config.yaml
n_head: 3
d_mlp: 512
activation: "swiglu"
parallel_block: false
init_std_qkv: 0.0361
init_std_down: 0.0
optimizer: "muon_variant"
lr: 0.00736
lr_mult_up: 1.45
grad_clip: 2.0
warmup_steps: 200
seq_len: 512
doc_mask: true
steps: 7327
Each number is 128 + 32 x the weight over the matrix's rms, rounded and kept within 0 to 255. Layers, rows and columns count from 0.

# layer 4 attention value, 64x192, rms 0.195, rows 57-63, columns 96-191
[[148  71 100 155 106 147 116 111 132 110 120 113 108 178 166 162 113  95 104 137 174 138 147  53 100 127 142 138 191  94 120 165 209 139 127 115 114 141 171 129 115 128 157  94 140 119 121 141 111 136 112 161 113  71 146 133  86 139 112 131 120 165 170 131 135 132  93 182  81 122 110 103  96  65 110 126 161 147  47 140  82 156  40 137  86 146 151 107 128 105 107  97 109 159 116 203]
 [124 157 159 164 134  69 116 131 159 165 151 124 149 142 123 115 157 117 115 142 130 122 124 135  65 116 151 134 144 160 122 157 124 179 100 141 163 146 111 107  88 156 112  83  73  97 162 133 132  56 118 210 116  89  82  79 154 191 163 176  84 121 130 122 144 120 155  62 117  90 139 155  91 114  97 146 165 139 131  44 148  95 102 118 129 181  91 107 143 110 133 128 119 135  88 154]
 [125 148 124  94 110 142  84 168  85 108 176  98  80  93 110 130 138 161 199  92 131 173 147 166 138 134 103 154 149 113 124 120  94 136 127 102 151 163  60 179 128 166 102 155 125 150 118  74 170  79 129 115  73 172  88 176 101 107  65 211 198 117 109 107 127  92 154 109 113 107  92 141 133  50 147 137  90 102 159 121  84  78 121  81 102 131 130 139 138 154  89  96 125 121  82 155]
 [121  78 122 148 115 177 108 184 130  72 128 142 158 150 112 109 138  58 136 103 104 156 114 154  93 160  46 177 122 105 103 206 171 132 170  98 164 110 135 110  91 123 118 106 165 150 129 101 103 102 177 119 142 162 184 117 114 154 104 151 126 153  97 132 144  74  80 131 152 191 133 174 105 102 170 163 114 152 123 140 142  62 139  83  82 140 166 113 110  74 107 123 161 126 116 132]
 [ 77 127 176 141  94 154 144  79 118 146 130 203 102 179 120 132 112 143 184 129 185 110 116  87 163 151 115 167 117 108 130 145 139 168 125 113 167 111 122 158 142 131 203 158  89 159 111 114 118 115 166 150 157 145 154 132 126 117 200 147 156 122 110  72 166 167 137 135 108 186 117  73 121 115 136  77 147 158 145  94 102 127 143  55 115  91  67 103 152 128 162 142 167 133  95 158]
 [102 146 160 129 112 115 137 105 148  70 137 142 169 153 122 137 160  89 118 131 136 180 136 112 135  87 140  53 126 109  92 170 183 135 167 130 107 137 153 119 116 125 104 196 148 106 143 139 145  93 128 160 102 127 133 130 137  89 121 133 122  95 156  65 116 153 150  80  93 130  83 124 169 130 149 175 187 154 167 105  74 142 101 160 100 119  95  91 157 157  97 172  82 133  63 100]
 [166 131 177 143 130 132 113  74  85 151 153  85  75 135 123  62 137 202 147 172 114 131 122 122  68  57  85 118 106 187 123 120 168 109 138  94 172  92 124  99  65 127 148 124 142 145 104 122  95 164 145 115  70 165 122 155 147 186  86 152 167 106 133 152 110 114 165 158 114 209  82 114 185  88 138 146 147 187 102 126 118 114  50 144 150 144 106 166 128 135 184 124 126 112 146 134]]
# layer 4 attention output (transposed), 192x192, rms 0.147, rows 57-63,121-127,185-191, columns 96-191
[[146 108  98 157 161 152 103 117 129 125 109 165 116  83 124 132  91 136  74 174 154 145 118 155  87 111  32  97 166 188 161 144 167 139 109 159 156 115 122 153 135 146 119 118 155 166 128 132 131 129 180 146 100 133 153 141 137 128 130 146 104 100 149 116 109 133 131 186 170 126 102 149 180 148  77 129 181  96 172 107 140 146 125 136 185 106 125 167 120 145 160 116  69 152 195 163]
 [144 198  70  95 171  99 138 147  91 150 145 110 116 163 172 174 123 132 114 156 143 156 153  91 139 153 104 116 106 109 112 129 102 202 121 128 142 103 168 106 189 149 129 132 112 185 128  96 126 130 159 135 134 144 139 147 121 164 127 141 149 112 122 131 112 125  92 200 157 131 115 130 118 114 151 116  85 150 103 211 130 126 156 108 103 115 163 197  73 133  90 136 148 102 126 117]
 [112 168 118 118 141 160  96  89 135 172 217 150 121 156 138  97 131 138 115 169 142 164 149 123  85 139 111 140  47 123  82 149 154 121  65 169 138 138 129 180 114 119  76 105  94 165 170 148  90  89 130 134 126 157  84 100 108 147 177 137 157 130 127 144 130 175 126 119 100 155 164  99 108 181 174  83 162 137  89 142 108  67 149 150  85 122 146 105 105 138 125 117  73  93 162 126]
 [ 78 157 144  99 169 124 121 101  94 152 197  90  88 167  91 100 127 106 141 119 152 121 171 140 156 154 142 132 104 104 121 145 114  98 172 187 100 185  71 105 102 120 171 164  79 140  90 138 125 117  96 142 159  69 105 131 134 120 103 167 124 125 198 123 138 139 196 118  79 125 167  79 150 138 139 116  92 144 103 136 132 215 152 143  93 127 117  53 118 155 132 201 101 120 102 154]
 [ 93 131 117 137 116 127 116  72 135 137  85 141 166 137 136 116  92  79 117 102 134 135 116 128 124 153 113  77  92 108 126  72 152  99  88 127 128 153 120 127 133  85  85  85 102 111 133 140 139 137 101 139  83 124 138 102 125 166 134  58 138 124 171 137 110 113  88 155  93  79 181  77 105 111 125 189  78  90 124  91 137  82 111 136 141 128 139 127 122 107 102 107  47 163 179 148]
 [150 148 105 124 124 149  84 109 104 160 168 142 131 171 108 173 144 115 149 116 117  97 120 137 114 127 136 194  78 126 156 125 131  89 157 142  97 128 169 117 185 114 144  95 113 115  69 163 114 183 161 234 103 155 178 118 188 165 139  97 140 103 102 167 137 111  65 153 143  69 149 145  85 201  87  92 160 102 150 134  82 117 119 116 140 104 114 185 119 120 147 115 136 130  91  91]
 [ 88 124 146 154  80  91 126 142 119 108 133  45 140 134 150 166 132 158 129 169 127 104 133 192 164 167 140 119 120 142  95 108 116 143 193 138 114 113 143 111 102 134 164 180 174 166 116 184 191 116  93 178 118  91 153 149 134 130 160 139  81 119 117 158 144 147 124 102 171  61 116 152 199 177 143 115 141 149 149  76 151 111 137  97  94 136 126 135 145 152 176 101 139 172 100 124]
 [145 122 159 108  77  63 151 161 191  92 138 127 130 146 189  86 158  68 150  85 104 127 102  84 153 167 149 162  80  77  73 156  91 105 127 145 106 153 147  76  95 117 129 131  97  60  94  89 141 121  92 114 159  95 122 139 123 160 125 133 128 153 112 111 130 118 118  76 156 122 179 137 110 170 170 137 107 180 117 107 111 102 126 143  53 142 112 106 129 111 132 129 128 111  65 105]
 [ 64  82 143 141  99 151 111 128 134 156 126 142 180 142 127  87 102 151  93 112 104  94  89 119 114 108 142 140 118 165 119 136 132  50  74 116 133 136  99 126  88 184 160 108 102  88  96  83 136 144 105 131  90 152 138 133 164  91 138  58 148 142 157 126 106 118 152  72 155 127 105 119 111 211 112 130 143  73 121  52  98 126  89 138 119 128  96  89 174 131 127 153 131 176 129 109]
 [134 137 154 104  82  48 153 164 115  87 115  90 192 126 153 127 123 128 119  87 127 163 141 103 119 126 111 114 167 154 130 120 118 127 196  94 153 118 142 114 114 124 150 164 133 159 119 108 171 172 150 123 148 125 129 150 156  99 115 127 104 119  97 155 107 102 113 142 155 151 128 161 145 114  25 183 114  81 140 164 136 133 124 134 117 145  97 155 144 112 118 140 113 177  94 121]
 [149 125 126 136  91  98 155 124 145 176  85 159 192 117 170 175 173 141  84  86  76 107  71 161  64 102 101 130 124 133 147 114 128 107 116 109 104  48 166 145 107 116  98 132 154 114 120 142  95 111 131 104  63 110 129 108 146 135 173  58 107 133  45 144 174 155 132 114 139 134 119 140 120 132  71 132 140 145 110 131  85  69 113 162  86 130  89 152 105 102 155  83 153 184 156 125]
 [108 123 143 123 122 171 163 180  84 114 123 120 117  50 132  83 166 175 103 149 122 113 133 120 135  23 165 134 149 105 156 125 101 113 149 111 169 132 156 104 112 117 139 178 114 120 125 116 154 127 141  90 121 117 145 116 101  78 141 159 142 110 112  90 116  95 177 138 142 170  81 149  97 150  94  83 133 177 142 117 117 195 129 126 142  65 173 125 146 157 133 159 168 163  83 133]
 [ 65 128 162 134 115 118 137 110 141 104 152  94  93 100 111 103 104 124 111  82 130 113 128 116 106 122 105 107  99 157 149 123 123 169 168 138 108 125 101 192  89  98 130 164 153 168 162 104  87  79  32  96 126 132 103 116 154 113 123 154  90 103 147 154 140 144 148  77 105 154 100 107 188  63 149 151  94  74 126 138 135 151 187  81 131 117 128  72 114 119  68 109 143 128 122 168]
 [127 142 145 178 129 133 126  94 162 145 105 135  88 121  81  86 149 149 118  99 152 136 100 118  91  87 108 136 156 100 137 160 113  82 168 146 168 184 113 174 173 140 119 157 124  69 133  90 146 165 204 202 100 110 112 104 158 166 120  80 174 127 131  96 123 104 131  87 132 185 138 111  73 120  96 149 114 111 127 139  99 186 155 158 149  97 128 122 140  93  72 193 146  85 144 118]
 [166 117 146 107 151  94 167 168 164  95 116 145 123 143 154 148 143 153 159  93  85 135 150  97 126 154 195 122 113  59  92 141  76 158 117  97 146 118 143 132  78 120 104 149 150  82 104 132  88 129  94 102 148 113  89 127  98 147  98 109 185 134  59 112 152 116  95 123  98  81 117 132 132 139 154 162  52 151 135 113 159  89 164 104  70 146 104  41 128 137  96 131 138  65  60  38]
 [137 116 143 142  71 138 101 115 144 128 119 109 117  77  98  97  81 130 132 148 146 102 104 155  91 132 184 171 153 175 159 139 184  96 150 141  90 135 112 111  91 127 166 101  95  96 133 147 111 106  64 104 122 110 104 133 151 106 137 109 164  93 170 121 131  52 155  60  94 140 125 151 119 172  56 222 146  87  90  61 139 140  93 128 167 166 161  52 131 151 167 155 121 149 131 125]
 [119 115 120 112 105  94 147 222  87 108  71  64 150  90 106 118 142 125 129  98 159  79 152 135  91  76 149 121 191 122 128 122  98 135 161  91 116 126 100  75  87 110 152 136 130 192 133 104 191 162 135 122 164  96 196 142 176  79  90 121 126 138  91 113 154 125 115 170 137 112 147 141 183  57  52 162 108  98 172 109 155 238 121  62 139 138 137 190 164 109  92 128 127 126 112 126]
 [190 167 116 109 113 110 156 171 154  92  63 191 174 123 149 175 119 155  98 113  73 145  95 121  76  68 102 167 153 144  56 123 116 153 128 100 142 102 172 177 132  94  93 135 115  77 119 125 138  79 119  85 121 148 149 139 146 148 204  94 109  91  57  74 102 118  56 186 133 183 121 103 107 167 146 126 126 158 152 161 128  39 104 102  97 180 165 175 101  72 110  99 146 155 147 105]
 [128 114 133 150 101 137 134 115 110 124 159  93 126 116 182 165 168 141 121 178 121 153 138 130 113  78 172 157 144  89 154 128 141 120 118 156 147 118 187 145 122 213 139 162 112 124 105 147 135 178 153 107 145 207 116  44  82  95 136 200 104 124 101  62 161 186 145 130  82 188  87 130  80 132 122 125 193 158 152 147  99 180 117 163 166 100 152 105 134 118 155 142 185 116 125 137]
 [ 82 141 123 127 204 132 179  63 201  91 129  67  96 126 166 112 149  98  97  51 174 165 125 143 125  88  87  98  90 126  79 146 161 189 155 140 146 173 103 144  84 113 119 111 112 160 152 127 113 133  30  77  93 112  81 121  95 124 109 145 123  88 170 117 121 172 145  63 125 166 103 117 128  20 189 123 139 148  97 129 148 206 149  86 101 189 117  30 141 164  62 117 137 121 122 161]
 [167 100 106 140 121 128 106 118 129 174 137 168  62 111  96 115 159 154 147 112  79 108 117 103  42  94 107 121 149 103 126 157 129  81 112 130 159 135 123 212 173 114  60 115 114  84 114 102 119 124 133 151 116 151 108 109 123 158 110  96 152 150 132 164 135 152 114  93 131 137 125  97  37  82  68 171 131 160 104 208 122 172 184 113 199 119 105  78 164  58  75 136 133 112 187  97]]
# layer 4 MLP gate, 512x192, rms 0.233, rows 0-1, columns 96-191
[[123  74 184 172 122 127 138 136 105 130 136  98 115  80 132 102 143 144 111 135 144 196 174 108 111 103 179 132  78 131 107 111 141  96 116 137 119 118 134 110 145 144  97 138  57 157 107 178 112 142 126  43 166  96 120 132 161 206 144  80 136 103 158 146 131 169 129 102 132 124 142 165 157 125  82 137 205 132 112 105 167 144 174 145 156 163 189 160  44 109 116 132 152  95 119 148]
 [133 104  53 158 126  87  77 146  98 111 103  94 160  82  92 131 179 192 121 151 165 115  86 123 136  99 141 173 145 168  83  85 128 102 151 132 147  97 139 100 165 132 140 116 164 153  56 127 143 142 182 173 135 125 142 107 125 157 114  73 122 145 180 141 137 175 126 165 221 136  90 113 120  99 122 107 137 140  98 149 126 113 156 172 101 103  67 130 111 149 181 107 180  62  51 139]]
# layer 4 MLP up, 512x192, rms 0.239, rows 0-1, columns 96-191
[[125 165 169 158 161 167 130 165 124 200  91  82 124 109 100 149 153 103 115 132 113 163 143 103 131 162 130 163 160 104  84  97 127 127  69 145 135 174  63 117 110 161 130 137 159 151 125 161  94  78 131 150 134 100 136 120  70 160 187 136  91 151 146 132  92 125 120 137 137 147 170 130 150 127 102 161  33 108 172 108 109 133  96  79 117 195 140 102 149 140 136 194 159 112 141 155]
 [122 176 184 160 185 108 142  90 105 128  46  78 141 115 159 123 138 106  98 109 128 108 100 127 120 119 126 169  61 143 154 105 199 173  79 100 152  89 167 128  92 126 135  78 183 106 130 173 125 128 211 148  95 155  85  90 134 161 117 114  70 144 110 109 138 141  53 115 110 155 158 173 119 154 134 159  79 152  98 104 107  83 171 112 139  80  96 170 153  93  93 146 148 137  81 130]]
# layer 4 MLP down (transposed), 512x192, rms 0.143, rows 0, columns 96-191
[[ 71 125  94 101 128 147  71 118 140 124 148 141 184 118  99 138  98 132 156 189 117 120 119 122  87 113 170  77  85 168 129 200 160 154  87 120 150 131 136 140 121 109 143 146  94 149 113 128 165 116 153 199  93 124 180 192 134 137 123 100 156 127 115 143 174 170 136 130 178  98 128 166 119 113 149 138 124  56 175 169 111 163 180  81 134  50 112 142 142 101 109 122 113 151 135 110]]